config.toml
n_layer = 24
d_model = 96
n_head = 3
n_kv_head = 3
head_dim = 32
d_mlp = 256
vocab_size = 2048
activation = "swiglu"
norm = "rmsnorm"
norm_place = "pre"
norm_eps = 1e-06
positions = "rope"
rope_base = 314000.0
rope_fraction = 1.0
qk_norm = true
attn_scale = 0.341
bias = "none"
tie_embeddings = false
parallel_block = false
extras = ["some layers without attention", "local attention windows", "gated attention", "capped logits"]
init = "normal"
init_std_qkv = 0.0704
init_std_o = 0.0102
init_std_up = 0.0704
init_std_down = 0.00622
init_out_by_depth = true
optimizer = "adam_atan2"
lr = 0.00237
lr_mult_up = 0.735
beta1 = 0.9
beta2 = 0.98
lr_head = 0.00555
grad_clip = 2.0
warmup_steps = 538
schedule = "wsd"
decay_fraction = 0.685
decay_shape = "linear"
final_lr_fraction = 0.0
batch_tokens = [8192, 16384, 32768]
seq_len = 256
doc_mask = true
train_tokens = 128500000
steps = 7287
dataset = "wikipedia_en"
Each number is 128 + 24 x the weight over its row's rms, rounded and kept within 0 to 255. Layers, rows and columns count from 0. Numbers have three digits each. The size before them is the row's rms in percent of the matrix's.

# k: layer 11 attention key, 96x96, rms 0.205, rows 40-67, columns 48-95
# q: layer 11 attention query, 96x96, rms 0.2, rows 41-68, columns 48-95
# v: layer 11 attention value, 96x96, rms 0.19, rows 32-63, columns 48-95
# o: layer 11 attention output (transposed), 96x96, rms 0.196, rows 32-63, columns 48-95
k40 090:147111115144127114121123119093150109152122115095126150129107078113136178095154130154099162140087137143127083118131092085140127115108106113136140
q41 085:153177145123152140156131121088106139120086165132110128120109105116111117129121137137106111183119128139124137141167103091119149160121152171162118
k41 085:151096138128080152133108132094132148119123148110139125101085094137106181164123108121114110143172098108136127147118139177133095106174128130121090
q42 089:156138154108116149104141176118122119120115082136150123135132108154155114144141128155097122126127119093168144131110170147107095127102158107131125
k42 116:117129118099143141120154149150121135121156136108150164135159158087132100112133161112123101140108115110118132123081142125091138087186133183175184
q43 100:159134183104172123125080144118093129166111108124130108094160143158134143113099144133125138095136122162154106151149146133141109120158140124149116
k43 096:110149124129131131138152118081131113125110128129186139112057131154080075144135126108119129112136099111079117095139119145127171118115135158114108
q44 102:095115139176109170129114119133134138137167198148109161139127124104139142144119119086097163105154121149124104107133153147111101122133142186142118
k44 088:118129099117131134110134162152145106140086145108113127130115168153149172090143106173098105106116167151086135173131096105147143146131129109113117
q45 101:107156130136098119138156153168085119137175125146142110115148137125143133133158115168132153178133146083107114123138123145090147088153142131154131
k45 099:128145144141134136140131129090139165184126140117123091137135146134118086167097145103146115114178119127121151090149159120167153117130153113094085
q46 097:102160119121133081156150140059113142105132126088130118112142131134114163106125156134111132108107147146157139170114123141141159102100139110120109
k46 103:109162125119119109168145160108129092124127145090113129122094105153140123115154129143129210126123102180111142148139104096120134108142158141104131
q47 097:113164103114122157149136136150140160141173153130157132096136146126156115109119125141165159126109145083133176124100117087079115125114155126162140
k47 083:125093146124139142117129116112118115165105143141084120125112137138105101144102132082161104097153095095105171094148157127116142152146147145128095
q48 087:116151141148142108104127122141147125138189140103098144065138119128168148166162149142102151067124145097107081114167107113106115098121147153164127
k48 093:133138067129112143113109127087106158124125139122091108100115081140144092126152121129127132145097117105134167131130158071170121138123139139133099
q49 091:108115105102150131128117125142135155139120109128189108141126152144113135123114115158133112161176145105160140185139161150121139091133124106128109
k49 101:097144129116124125109136137127119157123103123104128097148132144140139100063142102110124134105160080112121143138142160154111111142069107103104088
q50 115:144143101121138115141131140104100093139130098167143121118079118124160166145129136136120145152111126127121104160116094101114164161126141090124146
k50 109:099107136145142137128118130104108128182163148156104130094150093112129090157136149102144148135130146129132115131154105113134169171153175125161129
q51 142:104128135127138148105145107138117126138160120109107102131122099154101103098089090100134095152144118108089157082183147142126130119134102171123098
k51 131:151135124142108138128164122133163134102140115133121138143126130130102106125089076106139142162117147117117133101126148120139100089100084159093134
q52 122:152127114149127166148108150150147132098112131137147140132172184104140181120155152156145152114127138127132100129100135148133098112144135121171129
k52 093:133124124152153137124096149126108110177155133123160130108096144112148149168151134148120102113140163110142090131111094153112131173131157098145096
q53 092:140121150164141089144110133082132087123103178109109142140121135129088126111123139154104153101074129148138128114143116116128119122138127132096165
k53 138:148130129146138102109099143126144144100081136156124152132151093139125162122135131181095129122130132165173075125105132120133104146164131099125132
q54 107:112070165144140113120144089132131078129130111090112125135108080143095106126132121117133120162118110176106133118137136144118133117101124148108110
k54 133:151114134145102134108118091133108140095090126128118104139132097145120087106107073113122099163155133120138120131131121153160108102071088157084130
q55 093:109130144146086150146144119171139131153173153136151120125136115122158100126125107138187126141108098083117157102105118121105139097130153098137160
k55 104:132130135074151111115117111143099136140126129150096110144185170128184112123103139110143133097120114087137132095158109101129139173130131116154101
q56 088:105113086151158116147138158127122196128117158128146148134167096141103133167111088131098144157132137143144129143164131161169077149106115152144130
k56 087:132123096140088141074143149138158125112105143104101142118119136138115173134147138162143129166120128129132111151107144138095087108128106085129097
q57 096:103126136116137131108065120102107109130116128146124131141129165131130146150137138104089126077075146124150154114117107114144111185115113118119127
k57 099:172144119107139070107139111146146140076119112132137143125084143106073122099148138133105116131121165139153107107101144145122114131123157120149146
q58 090:150148125116159050154142119120124118108056139131119152113136098153144124123131125166117134128108110109145143145102077116135131138159120141134193
k58 103:163089144137117105162116132088111119101153102121146116089128151148115185120173177098098135117132087090127142096148156116162143111138139121119115
q59 089:154096180142188134118158145159101100112112098154135097121140121135109135136105133154095148156156142135188115133149125161165104136158118108138152
k59 084:138139098147124111142123118086087164083117173097160129104137131115119118121103115131113099127119122134128112125165153188167098118117103084120130
q60 109:178103143108117134137111136089121130129141140114120083139172149123097139109128151103142110149138129172126121180141152131136117110095111097118113
k60 110:131144139144120153127113132119095104111147145090128148121107077166117100144125101148136171151138116116143100124111106168097124098118136169129090
q61 112:108115161150121068094139140153113092131101111132137121159155107144107129135120117141086119167109113150092067138138149176143140091141117107105132
k61 099:155130140179133133125094119100166124163111145109178095142130168127147132152131130149149150160142136129098089106105119123140134068153117120116137
q62 098:085148111151143103108103123142151172157140125132176161141162131153134120151128118117153151139068149136099168084098122160162097121109132117115137
k62 097:148122126144128116093124118142148109128094185172139080140113154098156140147115137095157129123143126117122115092096127134096125122118154102141100
q63 108:111125132096120108132167159127104144138090051086146100099145135135153131158119120148125119108172119101162091182155119105170111133138147105137111
k63 093:109148129062138143159150131112108103097139128157133119152108147116127123108138119152134136135104117133143158124102172128126151119090137122108136
v32 095:125188111152099157146127145087140099132128135153143126121113128095126147119121140163123144123105150107118116143141088138122144131121145121127118
o32 095:152143119116145112122152101139107163166157107119149130136105051137132079151135131119171128131129143089120174127131109120120148138112143097096130
v33 096:110091151141130140129123115092108138133154099161120140122124141113139127130119134136107153160097081155083148127133084098122136117071134127110085
o33 095:183124133151123107111115089102127091132135122126109109134142100122146128132113086146170144158164106160092111095118143125117098149153095164095172
v34 084:168146138137117133159146156152186098111131112135148149088138128135150122101132126156110120139118122147185142159147150092148118118140119117148120
o34 088:141130106147091107112159088166136151126155151119106145172152106146081110121152125154134161121155141094066114086155123122111149117112108140130138
v35 096:144088133115127132104157113167092112116069120109138112181154122129121107141103135093143104130110113148113152144106159132125153139119104155132103
o35 099:126110118155143154139107160093111108119126136148102140119153125087100112118124144122119139160113144133148069115140116162118107137107123129117129
v36 098:085096142142113135152100142123115129121154147147133136129129198083131115143085126106146150144155107106124135140159151098157122101133141114129113
o36 095:124118124111148104112117083101157160164127100119143122139093097132155156103141110135149130135149117121113119159148122127126139090147122114128134
v37 100:183110144109165147127134102132156091130118148145146161137130137165146135101147155139144133121084115154163150137112128108134132139166100127137135
o37 099:079123103113106142123136147141129127144157147135132148125149135151091094133152125145109125124123138124114096122120097146146133118149122146106187
v38 084:112178143132120118109091122116087158114107163130150179170117110177128106146041105139096109091108108138115105103105155127116128095111121117119094
o38 087:118136128120128131162112125078143142170124128112177118130161131131133138127117152113163076138130125184117128150126154146137157148132161125145134
v39 096:188138137130148114124191144104132109143124147133124121110131133127166095148162121137112164137099138134095120100119049126156161152124159111138132
o39 101:108161123144164120140106097167151089149133108146179133113134162121148121122130047141148111131165153096138161125150124127152117187099108112119102
v40 092:138154106109120122110160104114142093102083124092151140138120138123123133127100118144143113133108139114138119148114167121094155101131161141114094
o40 092:142148115139158164137153099128102170107140114123144129129128071121089067099131136109157140114132136080136157105103109127113138127122133103111087
v41 090:168105150105159121155122157123110144125167143165089126117100118090122146103156125135098166143088141147143114129134072122141086149102129124158157
o41 091:118138119113119086118144105102119094131138105160157128131141154119174133117128116153100119125122155097123181118109097096130132140105135154112165
v42 108:135070151120158125087127142158087113150123089145111077130145137132131129124093137088115092101178133107107160129138186173109150131119127138107142
o42 113:113120154156132137130111171135137097129120122146073136099126132098119160115139143108078108106112095125132134126140151125095105130116123139103110
v43 102:121129132146142104111143176125100105113123134129125121116126143102141129140044136111137126106135108107133148136134137121105185091129194105119095
o43 099:137138121133149125159106087087123159160102073144147104115094124107131162124132129118155088113126103102123139162127110124122104128092148089086107
v44 093:098165134101127132136137108128143105108091120089116136162154072149140118143147117140177148151120133145123126113111137092093125109119099122129167
o44 094:101135105139120141106149124147119085165123143133107134114109116123105105105149121137140161130118159125131126146169134104097088176154150133167091
v45 100:139113169110145063141163128157134119134128128104147135127148105179132103162148131119143092144134097126151135090095134150120106102117125147130159
o45 096:114112143139091139121133122147166112144117130133132156139171192092109148101136096121112154138140133148129101136144131077129103104128117134151099
v46 110:111118139125119090178179124093169130140158138083154125105144138153117146137157166131126118132100119135182130121130141175120147091111163159122124
o46 097:149120142108121107131172112126123153120109116128149116166169141136131114133120098095130137120153088134122131151126113068146121072135137099098105
v47 102:130103169150162108139130156153115076122134117155129100101125157126163112123100151112127127126176088124138142142154178151142145095154144114110127
o47 098:091109133131135106088098127134158179168144093129140129128096121130097168099154120126132123119145076121106134125137141123123090068114115111124119
v48 079:122150130128172083137118096101150168101112168142140187143088109115136103110103086142111130110094118132124099112093146092100111082128156128146108
o48 084:118140097120122127172125105072134144121080092103180099143139146127124134134111124132127089101138124157135111170093127145161159161154169127140145
v49 095:114094140135132112121109104134114135131119137108118120181126176131112116155105122113132096120125127151096113122143154139142146135121123145127082
o49 093:140136127104156126155102118102139106108092121118158120121157166132136141127122111128124105129155100161164113176161134145160155122123134105112118
v50 097:102098157174147157136117129147121111142129141142115098123145157127138130103088130108144093089168132114106127132185135157111125122140115112116123
o50 095:103114135097144094140088155106133151160094111116131100139126121152114188160136150118110110109120074172142142183162147132163150122129143092095130
v51 087:090103137157153117162157153174112079133153138095096100117157131156146106122131147120129109117127094142123104143143141134129157134134118135117126
o51 089:104133137101131091105104140124117117158106121141150101150139168131114199157134114134125123135143078140128106167163147137180131129112134098121111
v52 092:125166128108122144102116168126102107128152135147114140136101064115141154140124110142116167138118123106096145128113063073143117146112137120149168
o52 080:112129115128124135118125105130133095161163139140130129116103143111168123139136144125145125147107193096106129106095108145103115160119145147171148
v53 093:115090105132098156128096103131121148128110107170125157113110187098127117130094107107127142128161136124102151130143147096124075131143126124150099
o53 090:120090147136139131125137111103140158119116139129114126098093071117130128091136132145118126106114111146142113077088156164121130130170086127129145
v54 099:174112162097173127136162167165115118130106120133113138139115100131144143078092121114134122113162153121115124148125186084089160140141115128132147
o54 100:096129113119104171133154164118104137120108131134148132128114121118071146114139131129098132089067121083105145110124117135088141150065172119115104
v55 101:135121111132083150137104185176141120112127112125138160123152145118132099139101156140124106107094132161221129133150141096112141096157136127152117
o55 103:130148140144101116127172102103124152158123129153086146139116116130107165140139154164135114116094111127103083141199130120153151138138125112106129
v56 096:117123144087125141165135155086114121148131099163127094107141081088140176103136143121107157131131136105124192155160126138158163123121102125137152
o56 089:135100129133121120101130155125090149147123113139092103136121140140139135154128160113102092131092136113094112152132092148112073094126132127115145
v57 094:144070123138138128103160096183107091129097103118110135139151160151136093157097142083147109132157103132121163125126179128120131124143143138113108
o57 097:103107141168134149116112145149145156113123143139103143112117096092080138100145119123108130120135108125146085079106168136109104128150077126130113
v58 107:105110114132118136111076105096130127104132128120142123155121153094083154170127124119136131159158111133122127099113155132171115122145130146126107
o58 110:144126110118162135136118102149167113101162127125134168127116137138165090086144115122132148147170158124144119139138116149133123103136091123144138
v59 108:121105138151165121092133108188088103123089132133111143153097138139129102128064099104136079105140091109090113143113171121116079118111124145136096
o59 107:086107143155134122120106115104155136132117135121122139140144098065090132090152168101118114112125127114167108091082159159109163162141134147126132
v60 099:125108133112125117093126129120085156133125130138121086132128132088110110151134108096099140133121158115094124102126144154144149148116110125125144
o60 096:123135137146174137142113162106136111131124085152130124099130168102194142105093120123088102141130145126137138169131105161135127127104111124137091
v61 089:106130126135109133129146110145125117140148129115118148134141181100125094136154122093130114121071131109131094101161122114166107128109119159153125
o61 088:126121123123142073114155135096143162122111146116108113137151128120156156155115163106102085114092141150125095139109127141166190112188100130146121
v62 090:113127080110093134111131075134106137117085101114123143151157086156128145155096117113138140137158119125103140133100141097103105124140114140118142
o62 094:107089142144158175127126145161099112128115164149104116100111130108126107113127142110126138131117142133140099118104147153119068153177118150167126
v63 077:105137133097159131097127076115115090126092128142102130155096090161130179138122117121139134160163099109100146160106138130136070125097124150104120
o63 080:085090118117128158086100129143125118097150129098132136132132114143118068099158173084139144128129141126149137094050136119103078113159121153176150
q64 122:128130186133142146148163140112115104111164140124140147130117115147123146114144149146143145118122161110146110162134123148121111167152104095152152
k64 085:143091111094149145171106086112117149121123119115131079088140142147106117156143110106148146108121164139120126096153075093130128126097115140121101
q65 110:136167147127153147109110136101092118151153137140140149124118085140148149163126158133117137109114126083158124130102101124121140117150129105131132
k65 086:149104102146138112185147122092143149132111126146151107108149141129113151161140125164119161109121196149136061144123095161140101165133126116170150
q66 117:120107143135118134114143106148155114105132131132130091116125123141103096096143088123134117146139136138114134105151132141153110136098121158088126
k66 118:161128115099122099106148117168118129136109112108092128163138128127114100115084096110131127146145113125132163114144163108143142097110111143119116
q67 103:112128113154134133143139159105123105142132151130124153141088090130151142130122152158134134119129111124138127159102134125109144141142154152126146
k67 115:134131140138150138145098148098145131160146138131148138100137119122159143133161151155141133140125148125133104141088101147096125152133133107157149
q68 086:111101114108116099134171089129088126133113102107112116122112093151100110096097105123140133162132115140125145184175101142145160118114154142067103